config.toml
num_key_value_heads = 3
intermediate_size = 384
vocab_size = 8192
norm_eps = 1e-06
positions = "rope"
rope_theta = 1020.0
attn_scale = 0.177
weight_decay = 0.011
lr_head = 0.0115
schedule = "wsd"
decay_fraction = 1.0
decay_shape = "cos"
max_steps = 8304
Each number is 128 + 24 x the weight over its row's rms, rounded and kept within 0 to 255. Layers, rows and columns count from 0. The size above them is the row's rms in percent of the matrix's.

# layer 3 attention output, 96x96, rms 0.176, rows 0-27, columns 0-47
size [ 99  99 101 105 100  93  98 108 100  87  94  94  99 102  96 106  98  97 101  94 105 103 107 103  98  97  98 109]
[[130 108 146 110 116 136  95 117 147 149 167 129 133 120 100 110 125 127 135 127 163  98 108 139 111 115 128 130 112 124 117 181 108 110 138 130 151 111 136 149 116 101 117 140  85 101 140 117]
 [128 141 163  92 130 134 103 136 147 140 123 118 147 131 115 141 140 111 124 121 114  80  96  95  94 133 111 174 112 115 167 153 157  94 151 147 128 139 132 130  98 154 109 155 157 119 138  94]
 [165 103 158 118 152  87 148 103 132 140 136 118 146 133 146 124 139 145 124 121 138 154 159 156  82 139 104 177 138 134 112 150  80 122 122 118 108 162 138 170 146  94 141 141 140  99  86  83]
 [123 151 116 155 123 119 149 128 163 108 110 123  95 154 106 143 150 120 122 159 135 101 141 119 154 139 115 124 125 111 172 101 116 154 149  91 134 103 118 133  99 148 135 103 125 114 101 134]
 [106 126 138 148 122 188 156 142 141 124 166 145 134 130 100  88 114 126 116 102 168 111 134 120  82 117 169 168 122 133 129 109 109 140 148 121 128 122 131 136 109 109 118 145 130 110 130 128]
 [112 131 156 142 152  99 141  96  88 126 107 148 153 113 133 119 143 123  86 105 104 115 127 142 121 131 124 153 115 126 152 108 139 167  83 111 121 159 170 131 105 142 136 139 153 149 101 142]
 [110 100 139 138 111 127 136 125 118 120 131 118 159 122 103 126 113 183 114 173 161 162 139  81 114  82 117  92 103 162 122  93 149 158 127 157 134 136 115 100 136 128 154 139  95  78  84 153]
 [125 124  97 111 138 131 143 115 139 140 168 126 105 112 118 138 128 116  86 174 132 106 169 112  91 133 124 119 148 131 184 103 152 115 114 151 137 167 130 148 147 127 132  98 148  76 148 158]
 [122 126 159 104 145 185 110 143 114 125  63 131 110 145 144 159 119 106 119 128 122 121 112 145 146 152 147 104  62 143 138  86 143 121 104 127  88 148 174 130 116 140 127 155 116 149  94 159]
 [104  89 141 100 104 118 138 122 135 146 118 128 114 148 145 140 123 125 106 137  87 114 122 126 147  95 170 133  95 119 139 138 174 110 125 123 164 131 101 176  95 117 144 182 141 151 131 167]
 [102 142 181 121 163 113 115 163 119 162 140 110 141 147  71 137 177 133 113 142 107 145 158 123 103 164 132  97 117  85 110  93 153 156 134 127 151 121 137 127 121 133 149 162 121 136 126 129]
 [155 149 145 145 140  87  98 121 142 123 133 152 149 178 112 103 139 150 116 123 104 133 113 135 166 126 148 104 156 155 130 135 149 105 153 129 146 132 123 155 100 144 128 122  98 114 128 121]
 [140 131 104 105  89 131 133 153  96 161  86 125 121  83 122 161 128 168 142 154 132 115 187 137 129 130 101 129  95 140 141 143 125 101 110 126 157 145 113 113 124 131 109 145 148 151 115 150]
 [113 123 107 140 104 145 124 125 119 143 132 127 108 143 118 112 155 161 144 124 137 133 182  97  93 153 133 119  87 143 114  96 153 132  85 141 126  94  92  65 102 132 154 139 138 106  96 108]
 [145 109 129 129 128 127 100 150 113 159 115 139 100 126  82 119 109 116 105  95 112 113 165 138 140 113 121 124 128 139 102 128 115 112 157 140 131 147 116 153 112 147  98 114 121 175 123 133]
 [121 142 122  86 117 120 167  97 134 164 171 130 109 136 112  94 167 124 123  96  73 158 132 142 152 113 135 155 157 143 161 135 122 134 184  98  88 136 136  89 138 167 111  93 124 136 155 137]
 [166  89 135 151 170 124 136 130 144 139 111 132  70  98 113 123 123 140 105  96 160  90 127 139  98 139 155 101 119 163 148 135 116 142 137  58 109 150  89 106 122 130 131  96 104  85 131 137]
 [114 151 153 108  89 115 123 103 149  86 113 138 135  85 147 119  81 115 106 182 138 126  97 121  93 103 117 154 142 139 125 121 162 129 127 116 179 143 125 114 124 127 129 146 117 178 140 124]
 [108 123 129 103 122 125 111 151 144 106 112 151 116  99 108 145 151 129 135 107 108 107 119 138  94 119  80 129 112  95  99 101  81 138 126 109 143 156 103 160 108 106 143 168 106 134 111 165]
 [128  96 130 172 114 119 103 121 138 151 135  98 125 134  98  85 119 111 114 174 134 112 152 158 165 134 154 133 114 115 145 136 116 136  96 123 105  99 115 149 119 114 134  81 125  87  63 141]
 [138 117 151  80 107 103 162 152 125 105 126 119 110 176  98 108 132 122 150 112 118 119 191 111 117 142 149 112 108 151 149 112 114 131 168  97 154 143 128 142 123 110  95 144 183 151  94 105]
 [111 151 111 148 144 108 138 135  97 141 165 128 154 119  89 140  92 169 144 100  80 112 152 119  99 129 134 123  88 124 133  90  90 125 183 139 160 144 157 103  99 157 140 134 158 128 117 127]
 [123 109 158 138 126 104 120 146 123 113 132 144 173 163 120  96 116 143 100 127 144 111  85 171 124 112 107 154 172 123 125 139  88 134 162  99  98 135 130 105  99 171 133 128 101 122 165 144]
 [115 139 130 160 113 115 137  83 170 146 120 136 121 143 111 161 117 121 106  86 104  91 142 130  69  95 165 124 128 125 125 175 164 152 150 122  99 143 150 134 116 159  83 169 115 193 128 137]
 [141 104 141 137 125 136 104 157 146 135 148 124 128 118  83 137 128 147 106 120  89 108 147 137 109 132  79 140 121  94 113 131 151 138 116 141 118 193 122 136 151 127 155 103 134 185 149 144]
 [106 113 149 135  77 121 129 161 147 134 148 127 128 143 124 194 164 150 110  91 110 107 164 154 140 113 125 132 119 140 119 108 136 145 148 120 124  91 109  93 132 128 115 176 136 160 166 172]
 [ 96 131 120 127  97 122 130 119 118 172 117  98 167 135 126 138 137 156 111  92  84 139 109 151 143 184 144  95 122 129 110 144 125 118 108 120 145 118 126 145 152 141 115  89 120 103  96 142]
 [ 90 133 130 102 144  69  94 115 135 115 123 144 120 141 111 122 132 140 136 120 103 122 161 141 107 127 145 126 124 142 124 157 105 131 132 167 109 120 189 137 119 123 106 169 135 149 141 144]]